{
  "rope_fraction": 1.0,
  "extras": ["capped logits"],
  "init_std_qkv": 0.0563,
  "beta2": 0.99,
  "schedule": "wsd",
  "decay_fraction": 0.648,
  "decay_shape": "linear",
  "doc_mask": false,
  "dataset": "wikipedia_en"
}
Each number is 500 + 25 x the weight over its row's rms, rounded and kept within 0 to 999. Layers, rows and columns count from 0. Numbers have three digits each. The size before them is the row's rms in percent of the matrix's.

# layer 6 attention value, 96x64, rms 0.47, rows 25-67, columns 0-63
111:473501549518457474483503521524503473504509514463528468461507513504507518484489477517498478504472503552492482525490497496456479515505536519515510469491496498516546430469484500506519511465443473
121:485492494496470498534516517456527511507517476489482497497483508493464489507508505472540441493492509503489468497494513492491566504472502474460474491440508550501535509508518495502455550513449504
108:576516443524517489495493508522475469533503526510465511518504497499509470510517521489513501507500492530468518516499488511534514530479479522492508496462532524483473485502504573525506549507548515
111:462491538457484496472481545474484479543542510515511468520517488490521522505471509528479518490485536486518475497533486521530509494504497517516513488509539495465467499481506573464494482454527512
113:474511441466477506529506495465515503487495490564486496523488507470495489528503478442523499487482537455528448482514486470531482501484510471478468506454503533483486522494506499463480523499479505
118:536495485532514480469484490519479531511529508528472464514501500535469480510505457461476506491486532477509472497526504521529508558514510498514469516516503500444513541479535520466560522512485488
113:468480494478485487458499497511523458519516523448508505456549496502478520486479491500497455521488483515501512522535521484481489499467489474498505479546479481523521531475476470490448455518525546
092:518491518493526444530525492546532489485519507479478509491515527497522528496506498536547492466487554452478490497518515516472539531537542495477502474479488446502497489508489512486502518500549518
101:531517460540514521509515505507505500522499525502491529533525516524510544463501489506476512493540531455526466495504495477479502492535541538567450536476508481505507491484503477484509445502502484
095:531486476554494467536511493538550534511491504467502487490498498514518512473518492529509486439523522476535528536538466507492542520473533525504495502451543509504482504534477502516487501501514489
100:472501511528517450523533465498502516514502510460476489462499492516479456481508515459474499469472487484525524526491525527509521540479460479459513494518500482482474517530484527514434522502527468
097:502494496532524481520572547499473516518496507481532513476501542483472500514504525497530547500521509482528508525492503516502494528481501522484466531463470508476480479441479509547471468496509465
108:491546452497507483517499511501521491478501506527460525517517481550462503441509447545472514531495478514523490516485487514526518495501512516510484503451447513534506526458485475502514463505500497
092:510479475536488507498535584522508523470496513475521542490532522518463498529512478525511515510516518496514477537509476508506480484476507526507502538449438510507497477472496489497546484508480523
098:520504493458502466530502483455490458507512542499442488523470437553499504513515480465458503505496473512494508481526523499514503514515454510507515504552503500492484533481478503458461512504506508
088:510484499540516517503488483461474468513476494516503493452508467514474529516518527513498458527505498538500517486459473472511476450523472514537510463508536517441504479535512510474530525470489526
094:507480501507509572469499478513449491552514484516494505507543498521505472472494542460490496532523533550493490486500517477515498452531466507543507506499528526489492538507536473505486496487500476
083:494511532493458489507520511508527497452476550484505524562519504505538493519498486455515492461521502461552456503523501507437508483535515533515486534500508487488498469529491489486494486516513521
101:517530493477497505472507465528495523483546531501463505542528523484517523456493478501516516514455526455478458494519528486455531513552519502531479502504467468488528528502536500468510489508514492
111:528537496488492521451465484511523505460460528531481477552511500481504492519532513500495492532516483533550515510496491500470502462557457486488516476518481527467506534517540492520486510508498536
090:468497552510492514499495497511504531524505457480497466479486532475519442503472516463527485472468493488493536502506528490497513545506517476459495489513557533488483476537485550530471490513479493
111:489492489513476560441467512538501467511503502484477517531541495518529466488490486422503486519501508508513505508518520512482479507507524498529485535523520521542483522498511467513503482553465514
119:510495489522477489489464529513526513461455466503520509508504469485475479504493459544467513495497467523540522529496474563505488495460480485485532499467455477510496477463460484532494498503468516
121:536465493488536514494494547509521452513494517497522507498487488490501515583513513502516503521527493523469520491486470510488487449483463479495512499545492534539494513486514478477539551487508532
115:498499495488510483524487527450518466521522486495503483507454453562494501487510490476445486513522464520528519480464515504555476507472495500496487522526520535548491525491468466509518483527483485
105:519496468497456497502509500533520534498472533469486506554496519493526506511529485472566512484504492480523493515572480511449546514523496524497508519500496492470491507512519537495453533512514493
079:508483462505481521487480536503490536528494451515525497480474498493488476508506512550483490501520502544512496521541476468585464488464527513520507487478529524519496487469498484517534470505466489
087:479497522468529481512488474484475447489505487531481526472508491514484501524495519529455494506492514514445491480479511518539464483489469457489547466512469442529507485474497470490490535487521533
090:509485520559471519497500475524499514483486480488509510495559522503533534481492496502491488472506548479519500505477469503477520469503552531543488501444538502470504445542491489496515490468503511
082:489496522552485453525542507516512524483489526457481490452531506507470489495516487455512491478483538472548484547510526462511522535501506522491487480493509510458473484527513537519493475512525483
094:491504491482488476521496514535494524532481483502494458465492506452479462525536545528528474506494517534511546499543505473570499503499482501469504448472527521499492494472512542505490478521503496
099:476497544516468499512528507538509491487500524480485531546536519508504452543498509451492475462518510463529473502530521502489507466512511510536489537493519482516480439530479496471475468501520508
089:498504496528450536478486516480513517491460507522520494529490462519499483494476470510513463501517454549560503520493472511490501467492495527537504533483532540447495475543472517504493494503469509
087:456504508440502486515484484485483485512531496506489527519476495510520507449477513474469520508525509480492476468501536505509478535497499505502517536503469481572518532468487452531476501541493461
092:505524483496533507465497507518477503501524499513494550530499552503479496532498512533490528524473507475417471487500499483497461487526510449496499509528455458523529504471533472480523508507500518
095:530508510479503510529494498442521515461511456521550498489447462480505504459461481555462505474488495519491477500479486522489491511474501468486525477511504476526520513508483446513514515473467504
090:489484514534477520470521507508475527488510480490497520510496526498527528494511492454575496511492528497541505522489512472453490518531527547531486542497506560467502506518507544524518485527481487
110:503486500440516532531516512510495487545521515491493489502510491489520504499517578472518486511545527529516488468520528495515536476539451511494519491504510502528500557507513493478466510516545480
105:484491529477499522507493479474489461501473487501505498537494521482539532534492496440531537510517458482477523461461483544437535498505502498486484523527497509504498468487485525512455522461511497
096:500511492471505524494479517492501467526430513481519543550534520498534483460491485508509507524474483506480526528515514502484465508520499501504486494496563460460447482513476484506526508477536476
089:525478506504504535497493487478494514494502490438479538469470475527507479474469518453504491541496514488479505492564500492495521490494510490501517462488524487490510480485517481537436512550445516
074:551483515532519462479512515462468498505524503440489520514485514535503491527467482488517487512499497502489486514523512482565488480460513508524516483493504500492564496504498477471444480513455527
104:487492526519485477509484471536534498468533521514457470538515484475470507527506512469532491448534498505477484488507523544482521476492493464496499553538440512501540492502499523508493523519531497
# layer 6 attention output (transposed), 96x64, rms 0.418, rows 25-67, columns 0-63
102:500517481546517526495446521494512541498513508512470503486537515515497466520535478498506476496571535530518476505462462505543526467492485481492443515504475482496489521492530480498506466505528517
118:489490510515513495493456506559545510544510528514490494511487468517497473495480482529501516514483527467516489557478467507517462448497475547517534477473492507512483526517485522486538469488510457
101:505504511475495481508503515494562489495503423455510536480486475460508514481484484491508523532527543513513460504487496467449497459497504536509483519532490515507511510510477513515503492483435488
105:510466518573502529535546509541515510472488504457536542529478511492478502508527510492494488489491487511466524482489499494540525488521513506487487478510457494522521484474506509528548504542453517
106:511480554533521476520495476539517530499502552477515519501485487538495478485456507564507507539497476470498531525500509493462506487482475511497562462480506521522508517538482517500493501507470470
100:496508497498481490540472517515543481483504514459514527494507492465508504512483539523503479534526505510488524468499488497444507451481503506510523477482494495521506458547447526551499456493541536
103:512544487504496542539490534494464511504483496558513471499473467529510501511525491482474489472502487489533515512493509541508497480529490531479503508478511488462513483489542473535488586523517488
092:499515516485490521487553486520478505479502506499460537496500492502517477490503499491507531496478515390525495487493496519434520489510518512498507483512498500530572487484482504522514476489531507
117:495523513533511503496509469493504484461459511507500523523491483497518462474481465492508537500517524498548488492535497496468528526552515524525460516476508525545507529457452488511475476541533472
108:495529548515550491512504495505505500525474479485517519498446494472490507499540486486490529506493533433547523501523459507509549518507532494492485473508519484503534512536487523507482474556523503
111:514524536512521479516537492494479509534496435455543490444493481500520529506517526522480516499522479416499505515491518506507513480461507501514519485535483465503522481481516507520472527492503486
110:452502530521521476498520498506504498491458483501516493496469485490490490534488493496515531521525489442498494534480464516456523529489468498507494539493509505488515519415462501496481486542551494
116:490487499510488482504484493507558482471501523515507535489485509533498500457479456533473543479513469589532508519515500486493504530528526493516492521453476502522537524484471498501524493521520522
104:472467498510514459506476548521510502448478503505505532491470493501466486513532450471501523518489503477515517516511457535462508543507499517504494526461508528503497543481456511501498472557528509
099:522516490499483513547488474436514485514529493439503524477509458521515509474504525537454511502527497536515457518506523502513480490511500529504525500532485491509519480472508488474518548447482472
096:501515505524509495522519482506454474459516517501486507479537489476491525539560539475524481497488519590491491477504489490544494493498505471470511502494491518461474529531478527508495477478480474
098:501497505506513505496537478488531482480468496484485476502550531499501467506485520477520496503540498568474458488500540474549490466526471508538498498471507516501439532509503541531514489509521478
088:514547523497506486478459504481496529472485459500511521489498451507504488484531459508510513493506511422540506486499456507470517492532501551535473481526511527549510478500496491492476515526527499
110:517511497481478515481532478496497498463512505517471489540519489521528480470474474521517511508495494462520482477527527485432494470559505552521485483492468522555504478465492485550515514497520504
115:504528522488499501456491510516522506505552487514490517527541493497479537497527499538544484500492476563542515491503476463496449461507507508506499499494506514475482492547554477485521517488468539
105:486525523480518508489505507512492529546478451480506438505499512498508500523490536510493477487477498446472525500486492468558530476460495504500524470535509483494481432511545495518489508506472499
113:494482498489492496475448543477601508514478475495500481521540503497522472466473472479474495505503513514500516504518502476524514474503505543540495470480527513526445489496521480505470505512496503
124:490464489520495464484439538505518514502503524519526541476462527486456525498510466500484495497494486539516556538493484503507493515498513462490508522463519450442508514530516494478485503502490535
124:491457470498493532526460548524532493526531526499477539510511502516493507523502523457520455527502511539508479517480494558471461515467488485476497507498511510469480544518498499479519475449491505
122:505463495510504508528439521463553468546506478466539502489478474516514511488477527516456490483503494558509496502500511494555493543477495463516512510508511483502514514497509483448497501482462480
105:512556522491524506504501489478533557508507480493499506529474489492490498494548461516507519525504496422541512501504463501469523461534502573491500474513515509516504483507500513495502515540514519
087:472471476502522476488490512520510489514479543504510495520464531476468489501511495492485491496484514569484519510520505486578494530497500459470515522490546501462467522525506529472516475553490510
098:506467460501453502497528493510459481490518547502480536456542534515510500495473518490479499480511494534463483500485561524483455506467504467492508526493493494483517518508510501487517522426494496
101:498518545516526481498499473520472497447452493503500505495499513477492489519530463457529528493486545459497525467507460499501540498540532498515477472487497512511492509539456519528466474531529487
099:500539533500525463506540491512481506485477444470516492469492449490491491515545482512515525491492520419514510494505459481504535492492515511516525467533490513517513492470492501526477497552517486
102:468521508474511478487531493552490507524485506489485490528481514460466514505535527505506480503485491540496522517493494457569493477459490467473539500513538503458504493496531540478548488518513527
101:487535523499508468490468494512485527474438469468519513478512471515510462500529467479496503491514505419527505498506482500496519486508506540539484483525519516562496479497491522500474526524538482
097:507534513509530478489451518484525508486497494499526490488478492493465536520550486505496480499490496560516524491509443472573533492525506499491501497486513485489462483563488515479480497540481506
097:519472476495474521492491490441544491521497490511506494493509522516535475443433499526463502483524488503483486485494561504483500525500474519550493527503494493528534508465523477467510540494514491
111:484467458506456515478525507520469505484523539513477503530531530540528468488452492503489486508493485500483479502522560522431449513486501510486481539479502529519490508482495482517511500461489511
096:512441476519488513488477513473475494531551530543518512462460508507478538496461524504477491474495521515499496518486528529494476551509482444504475507499492464480500503550529493510497501480460499
094:502536543492532492474488501477550512472496461492479452526505478503514490518535477499538500514468520461482520476502444468512533493516485556518513491499494522510488483476489496512483477568510493
112:516519514464521536516540488489531500514498477495475507499514503494507500477507554489533498503537493516527452497474529501524476463519452522560513487503521514521515520476511543480556504503552483
102:496515514500486549531450465470531546525496497506492485513525519516522493526459492486530505502533484475472500512437473535451511475499484525510489492509475482497507474484492472475475529439495487
086:485526493533499498513562461492485530489523498538477512507497529485499510534481464466520515520511462554508475481502498538512519508515470461505475497480465509509517514538533499482480555506507551
087:479523499483522482495468451511510491515500489557510509500511462504502547520515495540498515440498517494482500531475485561503456514510488563487491507465477496478489472500513492479553507492531493
076:503490486455509506534428462535549483503462492530515488485508465495500530479500536530479471503502521502484508484515466499500513523484480555486516512485485495499461466470464509508547475498496470
107:512516527466467520491395510492459509488508496480516486506515511513516497485476487492507504501483543426495532482510522479468467480483525558498508501469521485506508495494513500508487492465501509
# layer 6 attention query, 96x64, rms 0.419, rows 32-95, columns 0-63
104:525454499489533523497477506552530498500508525489528474505503512504496510449506499551441513516468491486475447486468508459516499491464515512522540489518482505514509463493520517529515491537539473
093:496474482478488520463515520502505476491506533479499440473515450541504521503502517564462500470497455503507516484493497480459502502495476473505550547496488514514486470513483485494525508556520484
094:523510489490485524478498493467522487498501551482517449470523492516522548521453530536462504479452481495497460498516518476453506540486505455506535527517485508506497474495479505483544507494521471
103:490485474505476519485506511496513483468508551512506459503542489514536518498488513537481465438491484560488514514506577499524529515509482510490510508491482481484524484532539498470545486511511502
119:499510495492549497523452417512495495477508492509506492487520510507466499532477509496501505509489509482460503468500523476443537480473489558497515507478501507507466455511497516470509525490551529
099:501449496495486505534542557536513487518471504460497504479502505498496489507504483504490503495484553475522518504508460573528459498517499504468505504476509490499524540494461487484472454515456497
091:512535471491530514515510491418508491500535522497487499470477501506481548472506506504508519526474474498490478485476549495520473493508466536471481524530495509491539469516505461475522502437481501
069:500492514521506510520507442478470530473499445488546494504487468530503530474506503506472599478529492479493500456480493503507501524487522491513553494495485487484484525500498486510512534503504533
088:533485553473494505524483482494535470506541546483532461483519505523468521523463538560506515493475515510491498473528546526496500530531484467477510494539485503518529534532505498505507520491490495
169:482509515521514506529488490510479526486508462481501536573507518485484472495503476449539525524534495530511514472483531495516507493472510583500483472502489486497475497489539488485484504476460534
073:481507490501497511513503469543516538518496539509502470462491466495502494435512519539487513500461477491498452477495490496498495513457566494552492484496542475475468509519486478505524496465523515
082:490497525497529497535531513446478520520514500442499519505479480515503532484494499490512522492477476482527496504495475556479554517456484516513525525489516519509503533549483474517464449481462503
086:494506544437490521503463502529465464522474491542501482529492525473526507505514495510475529519529501495490527463512497493490456507512504502505437492520466467497491455499495481509543531461520527
088:468530489463479481500528518461517547532493496495507470499470528478496530509456524521479502509476516476512465507518477527485496521466508502529494482488507486427477495446513552484497541489488515
094:507470541489500495509481460477504490484524496528493504480513524510491494498524535516473468484478490486463488509528532502551466468508537502497488563533516486539474470466486492463524519462548530
102:513489452516491518547507521497521480553502514492520475515553486485489515503499507509458460495503418543492519547460524498529491492477469455494507503489521476485485503504529497499529482498501484
114:512518512526509505527524501506507502483510468532488563573491515458483481489522475449532493539525527508511514502520468542511487496539519506463479456489498493494481532479478505521465500503467513
078:493522512491491472492475530542543504463509528478479464520529524457509533434504513486481521539490479544486498509502534463548513503470518504508503492498471538515525469509513534491495500523534484
075:477498486481516474476490504498502546432514491506492475534529515479495506470490495484497487489491480537505509499488540443536515494471524545512479525502522495509503432530534547491464483484513523
092:524502495529525477498489482461535502467517478550479543506516530509486505489443517458536521514507506529474493503466522525507457464490487544493483485485500491499495506521501491515497530421503523
082:520481538484514481517466481449512522519507461481452513543468548489470482489492538438514531517457492510490526503490521462532519484514510483524477503504532526518500507495517508488463500480467499
088:500464505483510498514508520524459464537474495496515501396508478496478515506499528531482511466503539476474510514478526527465490548527493519527489523527489527470519477499487493509515505468512508
093:493503512508500521476495486534488506485511482537496483547535517455483495482473456474555537553542466484524485521464527503524488478457516523496467493529508526520514493489517499534504482459481485
096:505529490518482497462464501482491479477513486520465508509542547500548482451498481479494486510518456525504515502524519525534508469535529519545501517488468500489547468525471472509553523508491494
080:500507555515525511500511479488490474461480495467458479513503501490513548457482510521510510489523479530458463474515511470542475498475523515527538547490479546484517507461523518496504523548504503
073:497471506504506519558467504480497517553526491471524502538526495524519491508502516489540519520521482522523498512501511556502445476488483513439536466509482487469527514472528460489510533510495499
082:495510472537510516526516515490501531531514543471477470496466475473464543440522508524520500509495496504484480503527478460484531493487521489557505480490501497455473499517500552482522530475470473
078:517511493463458521515510452482495491474509493546495498507522504508504504518499521550471473511475500516470467496504499427500483495550510504468520488450514441492497516531490521482528524477470516
093:497503501487496499507510485464477537523524460545474507546486518473478499477533514461557497530530526494523524532525493497465509476515492496435472486502540516513505494525500504557501514507470481
107:490531529515493505512506513460505447489513509551503538496511517527497503533512478522511501472502551505489521482508572536494486507502435500492496514498470483463491502501494473466531498482513559
070:482521516502481461510507509499543507509496465492519523514462514495472506512535471486461451492523511469521523476551496507512522472506479490439496528514495515550511502477490468527453514533549494
096:521524519551533483487545473487520515474514520496518492493454513499445519486507519492508500464465494530521491458516478444502558516522482487469536495547495518488531521492492501478523488485522517
080:509507508524484446488526471491503528501492464490478518475476518475460501504511481487438491482467528506458493482502532503503561467532448513477504514506530548512497496506507489520533453484510488
092:511502493506460516542529503527533473460489544471488468482507493531533482500504476513452523469495480519523536489511543499454499502492464481460471518530472497472520538528504525490532519511467510
085:514472457477493500470470493484488505505513512493529456507504471477484516460527517513507504517553500462500514460447478440527467514507529524517499518494475498526489532514497516496454554525517489
084:499495503532517509535461455506453474492492518468516453540528528498477524505506536491488527475497450479502501494500565476513504485528532494473507522528490520524445478516512468495491520525478497
092:520468453483512530478535541474495466498515518530463495433482474494519521517528489519496466479511513485513492544472473540491505558501500480492499536514481512501484554521484499515479523498508522
093:485495506563509473486513522532490516534496528470464534455496497470511482555504493519491485469497532502496466492444472540524462489498481452502476487500528520469503507529506494502488456489490478
089:488470506459467495465549533515500489522487514524477506440479477502523497548527493498470484481509560482496511508470474539484524553515526454503503525514507489512508521530468517515506513511512529
098:502517499491493501451487505468507525523538508530466498464500487478524501528476493526479481567496508482542498496475467465509495480485533484477511477508554467487542513556497529519473468491510481
100:497454515529507498487529530529520500546509547530469529440483488502507477535494514513483496524523532475522469494473447552503502526496514471521469507527523519469517506508489511517495459490495530
089:541473495474470505492556520488501484492500501522567521476472465555529538500533487498472508487511529479506493532491491563493495473525510483485499506484476490522482527542468499518508538503479486
108:473503512485491523511513518538469508469469508518507464493470529508505511483527543489514527479481502544479494505520464553490541502483535515478541495484492559518494484526425496523478485492509511
102:513500519473482488481513526538555483473469498521501525514500478521507548486566519521500475492533569497493535500499484519518486504468485541467501505485499502472495495465465509550504498534485486
105:498527527508541516506542514520476503496468480506465487509462525505516472502510498499478428468534510533515505505512522506524497476479461450491429520499501522496503477486491520507482559478506489
102:529506531515484509494483545453507519500507476479504518523485527551560489481513465483474463487509523469540517507489545471512507468502491543509490506478491488523466501515477466490483543449495499
104:520526487495453468504501525525469454513510498468516530538481488499499465491511466493536500451507487477501511516506503509530496515539483540496488518507492515548525509482538469560451489534494474
090:498484489500519498549509470496447476510474510500489556479514477521503549499477529534478502472433513460509469461490463511503523460522474530489495505472474486479526532484496489496524479488477494
084:520493466493533501465496538480472535506520506487488481505483486467487514435503509524534513543498511498524507552516464492496484517466550500518535478521487527503504498559523497497442520505511517
070:488508522493545501498519477523535502478470470511514544491535469530476491498530508538517492498514539504500482522500529528470504501559448521474471487495523518451476493519464511493460506449502490
087:482495482494554533505513536501502468489465548513517468538526547533513496464506505508532497525495482527537466511542513506529504521523506494484493493513504480467489460480528462485474558495528500
085:481514517517468491521498464481454519501531494483538492566503484453471486459500469485498533511498459511525511483525543471496480469458529495490505478539505505525497459518519491468502511539515489
069:503525512491531488508499465511486499487506512466509466544525477514498550477461486511493532513523495471480509469503567453498471492477517499507526518534480466525471496507501540471495521540467547
091:513504500493472493508509460477496486487520477546513465546533487463485485515496482453482510528545468486463470461493492487541515453491542519544504548495493501502467480487533527522507504521508518
085:499517524509524471532483456524499505494510464481532494578510489476487500459470520485509509516512494507459493465504557458548509506467511524528501482491518484506491452485535502480534498488501523
094:480490467468486492476548511519525449502485504541517478498490463515489514518519463508503512451515511486485505528504517558493489517546484485469437517513490500503501471537526499543520529469508516
078:506497496525525492540485481503517504497522492519512506572512482451476504482480516453514526501483469512430496459492536460525511483479500547522510481508503502474483482510523523476473495508458536
079:508472537523543528530508479488547479516475513520518503497493487534512525486472528488465501448448497493494474475510531548472502518508434515468495511490449527494491485488480490486512534503516494
111:469551513488513519514478474490517459521531503484549461511497508513488486520455498510507496487485507505451534482513533510456516556489490518528494497533488504537462510520516457486512529451524512
094:505488530517459488492465530476461527488527509531527507525532527497491502497493453468537529509518494454517467543511488487505514478550558485504502488468491477501498494522490507451506540525530510
106:505500470509511502531491499509492499528530493529521532491485491494466504520491499476485526532496542512510524510527465552442540507459507515510484471520473459506493472508473492531488468426473524
103:429541512510498511529506484505524490502499507512476479465462479511515464508501513481515519444447497494496492498477524502487484532510498518541507541481492500497525509499469445488531515507567519
102:491541451494499496474540486495502519467492483550465491511526510499522472485515514482527486511522467432525493555513520485510481479534511510505491500498478501510528479529472551526486495494445479
098:488523517523508534517535485514501531517504485476504488498509526491530501476492523500548479565542456470497485476512478511503513511463525517512510509497515503473444540432484501468514473514535493
# layer 6 attention key, 96x64, rms 0.43, rows 32-95, columns 0-63
076:504480474487454490519469525485486528468453498465517487444515494508519530513476504517495484476516518465546539500520480507482494483455463483530543475523498529516489474505497510461529459506523475
066:543509491475541497469479509481459488487479490500455501467482494517489537513497522504540486473463537436493509530499483475489496449528512469508496520492547524526525497511499486491499482437490501
068:529506462475503501480514491505468460458474529497469509480489462527497495459485503506476468472507537457512512466534510500490487463532440427524500535485503514496497490527475491492496475487506499
091:523470498487513511526538493505507476514460493467511496505494475469529510474508502519440458486486442457482522499460494477514498465511496440497518523480497506501474487476498541489482526540460478
083:474532529497509502537472529487483513482506509508524529482482554526492487511517481449503517493526495507547508505519480553515527562461494505507512500535463502480514485470536476514493476466509546
077:536476490468471488439509507497468486499489524543480509479508502493549563496513488530514504483532476487480523509514488494503507475509457488521487501502507506493479478565536536544498451500474490
095:502512513558503461523440477517552518504530492497509549509514502491491505522492475493467496507491525504516496464511484472486512505491515549481541449515479440476501497455527499481513518513527501
073:469519498487495510523524459533484498499513465543470515485522494484479519491489517494515472558486525526479516521511463458515452507462477546517491538511512510510531544467525497461533500487527485
083:534506483530497545512518555514498499566498481540518501488533488489508477501493489486523492516504475513491519522516473495457495442465509509531503441522484462505493539525481519459481529494489493
054:524483491480482492522481467522503535478504468465504466477529508497489539442448528509518493536479492487521514483535450498525472493466480472515575491503502517512478494504491496484490461505529512
083:477541497470485503499493519516515515454487526501552507480516501496510569492442516482508540516536505474490542555510486508508480504508457463499540499501499522476503531483514483487531521485526523
085:540508514500469547471479473534477504514561491515488510469478537489455497512480495505529538504500542510475521500529501495473497520489500508499475506536486467490507496466530474527534463446486537
077:494515477512506461462494501538496541453493473488492467492500461509476564503505498458534491512494511518554517523502442528487510523503484509496504448505507494499478500478461536470514522531521511
079:489461499512493488502490484569558495502492556511475503453543483516500484465505477526495486515507497488493542491491483486521460482487469500488502501504501515517514529532487484474468522526572524
094:484529453474520515496506520542506504462485496474523499527520512507508543536427462511448488480532471511509500492469515474487535513491462490517519494457487512459515523485518511492488500520474466
070:503512491490494496500561513491477504500536530520507451494512478502488495474484496467488496483518473476493460475535469520486508506481518542474469524502507518465475466513541482503545539423506482
078:468542530471494488507455493547533562520544502510539527500530528501487496514524490512480523525526509512516478494487521499524493549480514575512480502493470496487524501484542506517495509503524499
097:493435492513478499479528497499494513464471485502512458482512508512503504475489502544492490469488473495500532455515466492508504467477449450486534500534486477534447467501462517477497506545509499
076:516472521502490507515491477516498494486498478474508452483481507504511505499479470462492528516526485473431507457482499514486482507513463424459497480582506511491502502483497479511528499524527496
088:459506505548508506575486525523552513548495508485541530526480521502526484497502445487457504531507519488510503518510501510504517530478525563490496474517468486479522498512509526491491492503524501
067:490520517507512552532497541533564531546488482516539508544502509497518462482477491505504492530546467510480474503484483547513485507450507538478518482505482478482518496494490501497463513517529507
064:540567520457467506475452494497481491464509544471506516517497484530493520521493487494476502477503490500552499491522524489477482501505475472442482529518521450536466506493503502506484463483493482
058:470497476516481496495536492525460508512491497496505498499532485461504508500499480528481491535505468497468510502523505495441484462528516492526549443552500490506469520492475477464511573482520505
078:503508426479491489522487532527511500479482509471538515528489483496478545528495509513522508460513518508490518553481521486535511484526496447495519509526500498532450525450505526452489503498493506
070:518517496520512487515535505504554536482469478489463484514479516528546474475475532506500463544514469483493458481476510504530452509495494477504494504477495509471527477440472538459487476509509508
104:531502482454471494462509494474466484456479514466476470471506467513526507486480537529495465479506499464522511495527483510465476483481459427529528511494503515519489495506488530467512461494491479
103:547522497479448526493484484480521531444512527472513507483539504520484521494460540482458522505457488502485496494488481524519452511489474478479521525508502510510501518513493466529520467468491554
083:491541431481516500504507532491509499451502515513509498448533483471501512471499515442527508469496482480499514534478489541511501494481486538531519479507531524489499481543495495524504440488472506
072:501486470489441531476481503518472459471512525437552491518502500467495506526491476485476479471449479523506495474470511540458502512516499490524509499540478466523492469517481515500499493509460503
087:528499492499495452516466534519529519518479499491462527485476529479463480460461519494527489523488559514549515489516463503508546501489540526533464469454499501503509498488517460509497513489519505
083:493453491492481478467507467510489478473505472504532485499515508516512498549506478539493490436462486535499531458481506459522547520482511503536535499499485489466506513522518539482499521545470496
098:504553499467482482516484482476543508456490539471531532486481465521498508508519551492486504494484520530506457490490485529502465498475521455557542468470471486497510540509519515493492516519492509
088:510491459507478516558512467502468466529530514503455493513513533508518501490480491488468501520516484486496517472464539460480490478494501474509445474510482486461475514483430479498507526535480505
096:493530489511537512454514483455472543515483483524503501465462524449455503505504532457540536536503507460526474517471460506510500480485477519512513493521518481509474457472515480516502504495515484
086:520479535501500503521511494493506529464504516512527516500444471495471484542519502461524543524485550509479490504575497503512512505497465490447534514510507506478510481509515502521521434506496480
075:495559487463487514481536489484458480460476490502467515524493492489538517518475506487502497531509493531476463485493476515465487519466493498536475505498528484460507483455527506541521451499448491
075:507503536472514515423497532463500499503481481510509493482473471491496505538511553504506529488484558496495524526488493471508494481456480499488542517530555482505504506522542508510482454495482484
083:528508472509462491522493520482519484510491513519484501509478478522492486534513480535524486483445495528475514515550505511458502487528505494478528463525568495518491502517470438504469483448482488
077:515483474507482525456501533478481498505457494504489479495456451516482547509521500500505512468473504482512486527491495528496486463475506508496497522563564522527530537528484473523467503509496460
098:534451488507545495493454536505526555525481475490486533433483558490497495488511483468498483493477505470524506499486479538496515474492495533494527505493526499477473509468528519487501510508538525
089:515483506520516521509482502523462533513479476484491509499478521519531546444471445504503494506489501486496531506508528490478522445474524516522445491517518552527532489462480493490531530512534488
098:564464495502480517479472530509478484509493494496529512518502486475501531466501480493481526472468478488510525542528516491489547485508549493495480469515481499538520496556461494548510477491452494
117:517485527503513468486510530521518533489450526536493476499475524525441546501545514476534508506500498526524526511549473492527542474511534497511471482530467478490505479533479492489476518526518495
110:452507508483505493478534498496562484495455472516540512525484486493466538475512505491506515482490509489522537499534455509528542495501470476482507509472507480449508480471504522464527506556472506
123:486496526500525492495518479537498512511445462496488495494442527533527503490520547506483473493512539493490483486486538484555487479457461464502475518501522520476548482469525514509479518485507467
117:544520481480509503515452507481511483508494456479543503479454516522567470477500513512484519469471492482513486511493547501499517507490504499511542497484461469530505522512464489518458507440494508
124:486454519497515484483482520503491493536493467521499528521500511515491437480472452523471508487484529478498524503502527474466487541543482530524490489484483511543497503469503479565450509524507484
123:570482491470485503545508482543496477491481526529449523479507460516528519500475509493515471507508526523483454500488521524491518492512495502479441498474454500494484529461464511521514477474483497
063:494498565500500549516515490543544483498488482523535515501511490495476478496536493520471456455518501502482518464539522501523542513546465499471485563496513519525508494492489508484507463490501508
080:496489494495514525473518475442486504540501523505499449484457519480537521467503523480477524504505487441538484539473497505494488508449491515485499465506500492539503428511530495501516483503508518
072:544521517508474503490489484488467586514539478477480513457483520492495504503455487453481535529517499491520456491490527496492468532488458498493515485500506471545494493490475525522507485464511500
084:545501502517476510568499474508501520499477510503457496515500560522539475499501494482502480544481468507514472456518471491520471498515506500500447487493459452459490517482455500520491501519508506
084:475486506526500529524496485485494506497487492518482521482472506418516523470554475499510452510495477456550501495492446501516449491524517532485511529504536488507528496525508494543483496519489503
079:454485497543522507534513538527497507498517501523431509504501520476516494449500494478458458495441465508484500493494491508507485473476516521494502531483469515479547488488534460502517511504532532
083:461491516546510506515489471520478512491541543526499480548520506496475499457488479472507486503469456509498474456529469505477497495509561523505480495501483519536516504514453517473531542498519525
099:499493501487512512480512515472479481512527505491502496508516468511465520481466559497447512490435489484503499532520484463521495465452504523451517506503525495497526485554488522505544494482450502
095:460519532556544489522497451486524503499536521517502490525509511474459472489468516466503520535529462500486484475541508481516458526511532538492515488478471493507493497477491501465509501488551523
087:540517496482478510549502485497510484481478524536530465503484472532503557483485515497537508488493477486520495484518529507531501488481520457505477478486436465528460477527477480482496522461479536
107:455510524511533530517474515506452466540537525500543484560464509527477476531506503501519513517508499463499497517520479505484514531464525497531526488510498493565492503517476483498492524473508534
117:540488506510506471515449482480486509493513489513543548453519523473525485471550456486518518520475496488511501482505493504488479455518503523473515501530451500531465485565512500523482507514516482
127:490481495491489522507477523503528504540506530506520515493483482514488515521452484460493539521481494527498494571543491562472517523459500488528457474508476485522503479525462479514517483461527506
118:448570553505507513490529465517476508453501499483476468478488455538505503545521508503540509494511533479521483467485467480504477506486516523516518510483499524540487502498466482488483519504530522
128:495567499500459504460530508489496517493503487479478486501503459490533456521522502502498543511503462486495477530514519527508527482526483531474511480528500496570515478469490489543510474491472456
125:523526512520500528523501476510514491501465476506491490543494513468580505470539481520533481541548477476511490490495508549511501479492505487497487500488498529492494502424475507473519472527529490